From a checkpoint of a small transformer trained on Wikipedia: width 128, vocabulary 8192.
Each number is 128 + 24 x the weight over the matrix's rms, rounded and kept within 0 to 255. Layers, rows and columns count from 0. Numbers have three digits each.

# layer 2 MLP down (transposed), 448x128, rms 0.0967, rows 38-101, columns 32-63
119144121136199136165064166127172091141140133169144118129120137103148122108166107122145121126154
101147137119079139152101142140154126149119129121131162134105129143151138170113151143124125127127
159136127124135127144116103138107139156190131137112190141137128139126112161118116148113145146122
166135119137148107179103136119120165145110090127136146127135103162135144146138153098098090100113
138133106106105151168087124130114129151175128116122058101108113165099127112127090136086152140113
121134142116099128126120162123136084135139125128136147151163104150151123144143075126144147156144
106113128108098162112164149156094123134149104126091108124120128083135118129128093113136123117126
120127099121107153104114147135169112158175119141142118111087143136125099126192101190104136165175
112101167161128107173124123154149087118146147132125119083106169150064090085124086188117135130177
109139167142112163114152127127114141124117109146138153099147120160123112146132137107134159154122
140109142097119125117132112114138121135148147110140138148114144124142109153147142132136074172118
119113097111124110128127157128134172100122109103119130152145089117159112136103122147133144124152
143117158137144137143132136136130102108122135141122132128107139103123137135133148100151149115122
122167162151117134125198178132119106156121131116110123143129118102179157151144140113134119121130
136151127128094134110123100122157105105136113117155133101134098147130114140132127137113094097125
162139136115128125087175111107105135112145178131129130132178105087140128155134139144148148155117
139163135109128105141132100126126071115138119113147077125079109128079161095116115144137126154145
128133132100158141109187151114130111136122153149149121115134136131197121139140162136116166118131
144121160120093135150084126143130144121124129133108106141120114153143131092126121123139156150122
108130127140136113103092080131154101135143148135143076104084110127064160131130132091123103131094
168108172163154160117125125131096145154147130168113137164118109120146124135143142171121135129145
141127129145149105141078137109099113131106122139152131114135100120137138095115174127096121104173
115110183117113156159124127119163095138092136124126129127137123132147146095106143141108162104149
117135123093175121091143158129112129114133154123168134181084100140158130103139136113113117142115
107158137126115137125120126087083085102138110112155160127125153136096146119153135127142057119103
099148131132133118130080135095139124096053109103100145103137120130105154124130083062116124104145
086140093142160108112153142131097069123116167143155153129176153120107123163155138095115174105132
105133092153145147106180151134110117126135149158133108140114135110105150117133129131142122066162
151109127165152137119105097157144130111083121143150124112121129172091159087117142120170095116110
122089139104157129120094171126143159114136136154148113136136107100137087127166137174128110134132
134132120126108173159128121157141141121115090138110120104178186137094147099131107127121123125125
141160119136089119103122133142121121162115127125091136130150134119128164120155133162132165143107
129100119119095103136122135107097107138157134116094122149125119142119127124122137127146111143102
139119102119169135126114128118105135141131144113120135126103147135180109141129126135130119138115
095119119103094101122133083106148129151107131132134118123119098145060134120107129109113122116144
126142139122146110074149129097140151122118116164148109132154136129158106117101120151110128081134
111091177121233096099167167169156103140126157173132131143163138133131125142153071052137077165120
145165123134076105135143138086145119158162129149154142092119156152108118175124163102165138170148
110136129137085128140160129164117160132150118158113143147167102132143108159155165132068148115103
142112081103158122112086097132132101107166110129145145095115156131117164105164117103104103118124
136109159120093167141134112120122108077115086132138182147113072106161134123167130169159103123117
126116102149191147127143098116129114114121128064151147111071099130123128179117129153150135163090
143115152125091086124136142160126171102165151128100094093118137103058136086145116123118131115136
135110113139062159115062137086112119134115127114116134106124133147144095113130126105127132120093
118085154145126121114130136153126136169159118116107113128047129149129151139123176116118126110157
113133142082135119141138117081147117118166110138138112119155132110139142189130120155168157188129
143158109132112113143109091149096136138108118097150134144134104142109153150083131113107102130092
135099111146148143151172153129098158116144161161132145119146088065125175157103160105118146111113
178124137117155124157130138129133139117155087153125127133140105101140137206127085120109115086142
128120134131094193126080113109130146159144140101097139104097141121150128141125158140157152133120
128079174117116106112103116134161106137122149121170103118115157144143117144097171121174127156157
146138137164101134144089055146171111124132134109144114095118097142066129124134119165147128155125
100126130134160142123141107150110103155115089132142142154098081105130098161087155111148167125122
177139157128123112122125129157124116136097106169129183142135152143140129161132156088126128143105
103085150118090121112126096130134109077122079091084115152126099108156113094155091136114123117138
141108143134095125147122141119120138115150143071082146129097118114118139100116099096129127142129
120137104101116132151099117155154097121124094115109128106122099140144115124130129098136143135152
123124146111146093109151122118106141132169125109091153129128122136141158142110122098150138162115
125090107114126125126115116144160153147133144152139135088088126129051120108105108117093129113128
107104132126135160152111109149104137098151135131116132149162137143108108081109097107142134128136
145112132106180143118128140165171104115144130161158130137156112111184097122156119116131102151173
096125103107147139126088138135143122156103119119116131147089108124086103090134115117139110140134
085148130123117143156076093159133153120110115131160093113112135120108133071121143104123136078114
146104146152145100100171125122097125137081129130141116121142127122127136088118125120145129113133
# layer 2 MLP gate, 448x128, rms 0.11, rows 39-102, columns 32-63
157144149104115101185126119128141141140137135115142166121138090132132123098134095133134118127129
144134126113136124118140111122154139188171108104090140138122140151115128133152139117114135166114
088142152182130157122117139159084110131144159091119133132117173093145118135113119180072184098186
128112109126127131152109117092126138141106141137153124133143106115125115158115129146109132129120
139115137072134098140078172127135117131105167138096118117131129133145157077144148129122097119121
172108088149187146132117129138160148135133109131127155115128158129130141108144136123107150105138
151105120078131155152112085105151139139165123141133116115119170085146113124134129172112087087101
064108147137112160137119144138101126141122095152117131169077116133148113166143143068122153128189
131148124129100137100186147125111129116117146099160160167125126118155127178140112111112166121159
100115110114108106163131136156118119101136094136094132129120124130125072120111127141105129163135
157123140125118128152111102135154135112140140150131134150141098102107117172162147154095167090131
116121090129137109160126129127135139163144158131114119096131158095098122159174152121137131136109
138183097128129123133142061146139125104117107148170161107106133169088118105102108097123120138139
119116139134145149144130097129145137132141135129119113116151146105138109114141147109155183124090
163134103080135166099094140145103150144142146149132115125118107126127083162141144091094135115152
114086128113131130093129110140140133156144149076145130122183141095089177115161119137101123128165
152132163112142140135110128136163162125148170158126091101097127155126144119167132173093134104092
137142146127133124114146123132150152145123143138136169105123126130121138133130124141153130125164
154143108171107120088139124143159138157109148097147114146106143151164117194107163152129156127128
145145158129129135109110109139117159154100178142127162109119147112124097133113122131144125138129
123117141161121154132088111071152096146141117154137108148172100121112106114122118142104158159122
120108134123115121156131121118132080117135160124131125099073152137122110129111121129147116127175
109117100130147087116056124167169166150175108119089078098107135084118083123139124167141124104110
127125095118169112154120147128150146138102110122088143142107157118162108146138125128104118131096
140175125086095165162087128109147153123125076129106117091095126144132129095131156146107110106145
102114177146131127147136089134135135160147118102114119132080146134121147130120140099080087115140
122087188144113173095133115101127148136094101133142118122111130104111137096116124106115154136135
141120167099130118133147119145149165129122095134112106097122107138136128124123151082156129130128
166139128127128077134159121139103146114088088125129143121147120125101129121095182116144136126139
137136115115123135125116140151137119134137136105113112112085168148119145119132158130101135107126
144132131114139147120152104141155139151148125131162099120069094170135133180078147105133121121135
143126112126107160128150157140087146116100133140153151107115104108117095148143143123103117094142
120126133124141126109133134113114139150116088137157143140128125128133141151110124135116090084106
097133131131124110133119154137161144149127130135104144149152163157145087128132144133119144156085
091114151154146123134107140137111128110104186145131115159180104143160119081118111144057153111146
155168108135097167132116141091128173129152084129156125159126137103153144105100184199123144090150
093106147141132178113154138125127157177072144120125119169124132102137114108115118110143169134148
163128144075117113200109106085119149168185105106115119119147153170119135122133107112108137106140
130127118081109153167152125111134126105115131174153158085132119124083125163092092113124139148136
182157159116113170149180124114148155148115109110155147096106134068094193125124129112150126105118
122086149067134116132160108142126107099099095147109150073115124103125131123149100123169111161151
182117125168136126104108108163105124094133151128071143138134136141089116122135135108130095106199
138113145130112100099147105119105138115146151175130140152142154115115165139151143111111121117121
107163090130118130132102078102134153099131112081153116084140124117107122124122117178113160151159
137122168150126138140156094097097131134096168112173155154115085140133133156088131119109131080153
123117121144136131106146123173116126124134103117143128123151147151084131115124088096061101107095
122123128109119121125107104115136176163079099102161104088122135092119140105147146160133128136133
100149119123143140127124158101095136168111155136096149149127143126148101106125152106090155133129
127096123175151132148133124118114144117106117157171090116127118146144143105088145151102156125171
122093170106121113148153127107170108163126088157154126125128171140109140159080082123137138110171
136141119106133086118089114127109151099152118177110134112087117133118145077125140129129139108164
147128115142134133145136115149081145140143104148146124108057146104140120130088144095122140086110
084144112084107125077118142119102127104144115147151101193142082085167116134102147189120117124167
124113120134125117135165130125132145183176111119153117163104108073143103136141081149099158102136
163137123134111151098147122133156120128151110170165107139096148128124095124131150139132117098100
147185106132123136170151148115157113140119108104112135109129118139122125162135142131151111157129
127113116136148140124130122127109148116128123120151122115117126128128162121110142127138131150112
152132129169128090137119134133148136147127136101122084103123125155134103143156117167097100144123
121103099101130122114146108154099121105114163127091138123145179167127149134136131115074158132126
155138162101115105133114080111123143085139095154144128135149133161138094153124102120127161129140
106130118155143150128117104132118116113156105140133112136158142134107148150121150154113152150150
117104086107124118132101101153117122168179117109154137093151149141102141170089142087100121141105
120162101131143125130067121132159162135099156116124136121112135133136102169117147179109132112125
165144139123134117155139141093157160133149100144126141124116154113111108193156102151067111124201
# layer 2 MLP up, 448x128, rms 0.106, rows 39-102, columns 32-63
132144128135140123108159155118106103083116149145130159142150148120126105126145092126126147097119
134147142104138084125100154118128147134202141106110143125127169127101137137148109141136133162135
076158127145133141109123169110108140123124123134131100123159121060158090140144136168127128189152
101122142137105145106158153189123085162130139107111118130126122133132145133159107119146129144139
100120117158096110142172135122098111118152168158097178167114136143155168132144123095142147150147
103115129106145153111121136153130123115097141171121117137152130126124143128143118118111152120153
166128124157113116149063166120134158166094152172131143121137152117102153086128130140116104135189
194153127139139113179142097130121100118127160103144143070167120151100140118121061159160079151070
119158164103110150137128128120121110133129126125122097113136102145167154139105150119140132143168
138129131128094133137164145138142135114109121128099117144123093150139090114124130115116111152119
118132120129121131113115152119125128127148145089108142167113124121138104177139129123138147147115
168101148132124086154111124124115118150114123135100132141123136147142113166152118123135114144083
168113134118136167117131134177106132100104148148126148160178135170171126121107139110138162131112
177157123120137135139135114153153129122133154131125135118123164135145170130172114136112101141072
103144158150139155109123121131097086129144168153143130148108123126167117152172164114122140082155
150115158136111134121144087125166138149163174101172093125087142157111131129124111149116166146154
154128164144122129105138128134148161111128143153129109128101107171152169107184142154124114079104
123112109095145098130131132130152133103136116133112123141125109115131167143119138127136160153128
171109151086136090093102146122136135131123132098143150152115126128114105104137135133111086099114
145097142140148166132124143145141111143107131142125155146127150082139116146138105141147133134115
121151101142135116110129114163096160106148109091108130165111127143128138111160095160125119086085
139142151129099119126150164125144139109152106134157129141124141121124125104159124116155141120116
122125176106165054087118139144092112158138085087101144117092137051141134103129099155138082108127
116134104093120125115095108105122173146154120167119104150140102118130171101129157135146177168141
135143133135140113088145090088117113130151116101169140124138142130136160095085146109113127172139
119090107144153175107079125102124131126117148152130116135102141070140088131134147103138150122135
124124088165117147170176085151174100128126109141149134099146158130097128140179154151113144133102
133108076154132174127127111124147095129158124093168142131129110126091122140123131147108093138112
124082088119121079139109132133146139118165133125115140139173098110130130111143133132139146148102
147141109119077120178115153143137145150117131135141147109165108097111073123115132141132117127135
133124092146112095154106113128141151116134141185165109130134148119132114076091134145144137119152
146124114141119143095145101117111119147071109134151145117091122100149120129140145134122123113125
161109151113127118129132102123130146159152097130141117124122129106109131127141131141130111118146
147134149153144137125144118124115137118125099159166101111104137118108155143132119132156149099184
158159139151142145161144138147096142135151140147104122146111135122125143115137108140121117119158
145182141137145138102119135057134141108137141137149093205137137135171164116098186188108170104116
105146143080117113081103156091102105137188118139159132138134124108139109137120163177120083155149
116182153094116117143110137125114164129165119101125156150146130119094127131119161121113122140158
122119097143137150142127138140143098122136112135125129104136138172122114099147134134117115140079
162125178129141140172141128130174127149098120129161200150117128081159171144163137131132165092121
170137128124117150139185126091096150076131112124104083143136142161146147111164158179150152104150
093085176112138157160176161112161100180103129140174094132109158091118124163095112141087098140062
103078105128142139121111133147136094145132175070130117095132121128129102118137133097135140127122
121137104117121116149153114170122079108112140133105152112096108132124146146083149123152099131162
126115144127153173127102120071089157135114113137161127140120075111177153122097141155109142125159
143154145103110115165119121116117116122143105083145130137110160100102124133129163113131116119135
123146105105171137108091104117095136170117143164126127103129125144160202125103127139124154132104
116140142117144134151107162095081139138113131109089171146122118125160128094107136137133171148140
119094159140139098132123130122132136163182099137135135136151113094151111128097110140113125113114
131133141063119115106144129122143082161135091130131125121100127072096120154117111113137139097163
097099129156125161153162138149185151139103113135194082114133127088102099149139117137136099156120
140111116152121104162132096121108104177194094141128139146114155095153131106114121109139124071113
075187114125103110148127120140111154134119106088150090182153081088156131126087122177108156061176
117092135089143151129075094200157108124075154066157118081089127157098117118142118105137107147116
117155090156107160126092138106103142132111118123124146129155121160118158119068167153138139157116
143153166075138129159107120143109134116133118122141138123089128160123122174158126128138119151160
130149133153122127125117095127137138122120113098152105134115131130149129109120113138139109118113
125131135098098153132131109123156098135148140148108124158114096113130146136090143120154114124121
152095135119145071107149153160102140146086145083095148111147107128161144151140121109126109099129
140112156102135130134085079140163121127123098162121146136152131155129098130136088109132136098116
110106109118129146119129121129086125120082151131127124099129148114159115121151147123139107107105
122119130153137116134089109114084112139171097171134157143113095125090075119150138158128137128129
120123095152151141106125145132117115141101119150156089135114110112110120127084134132087104154125
126061075150104101142102120129126151139111099061104104117209172166124141108136143147119110138095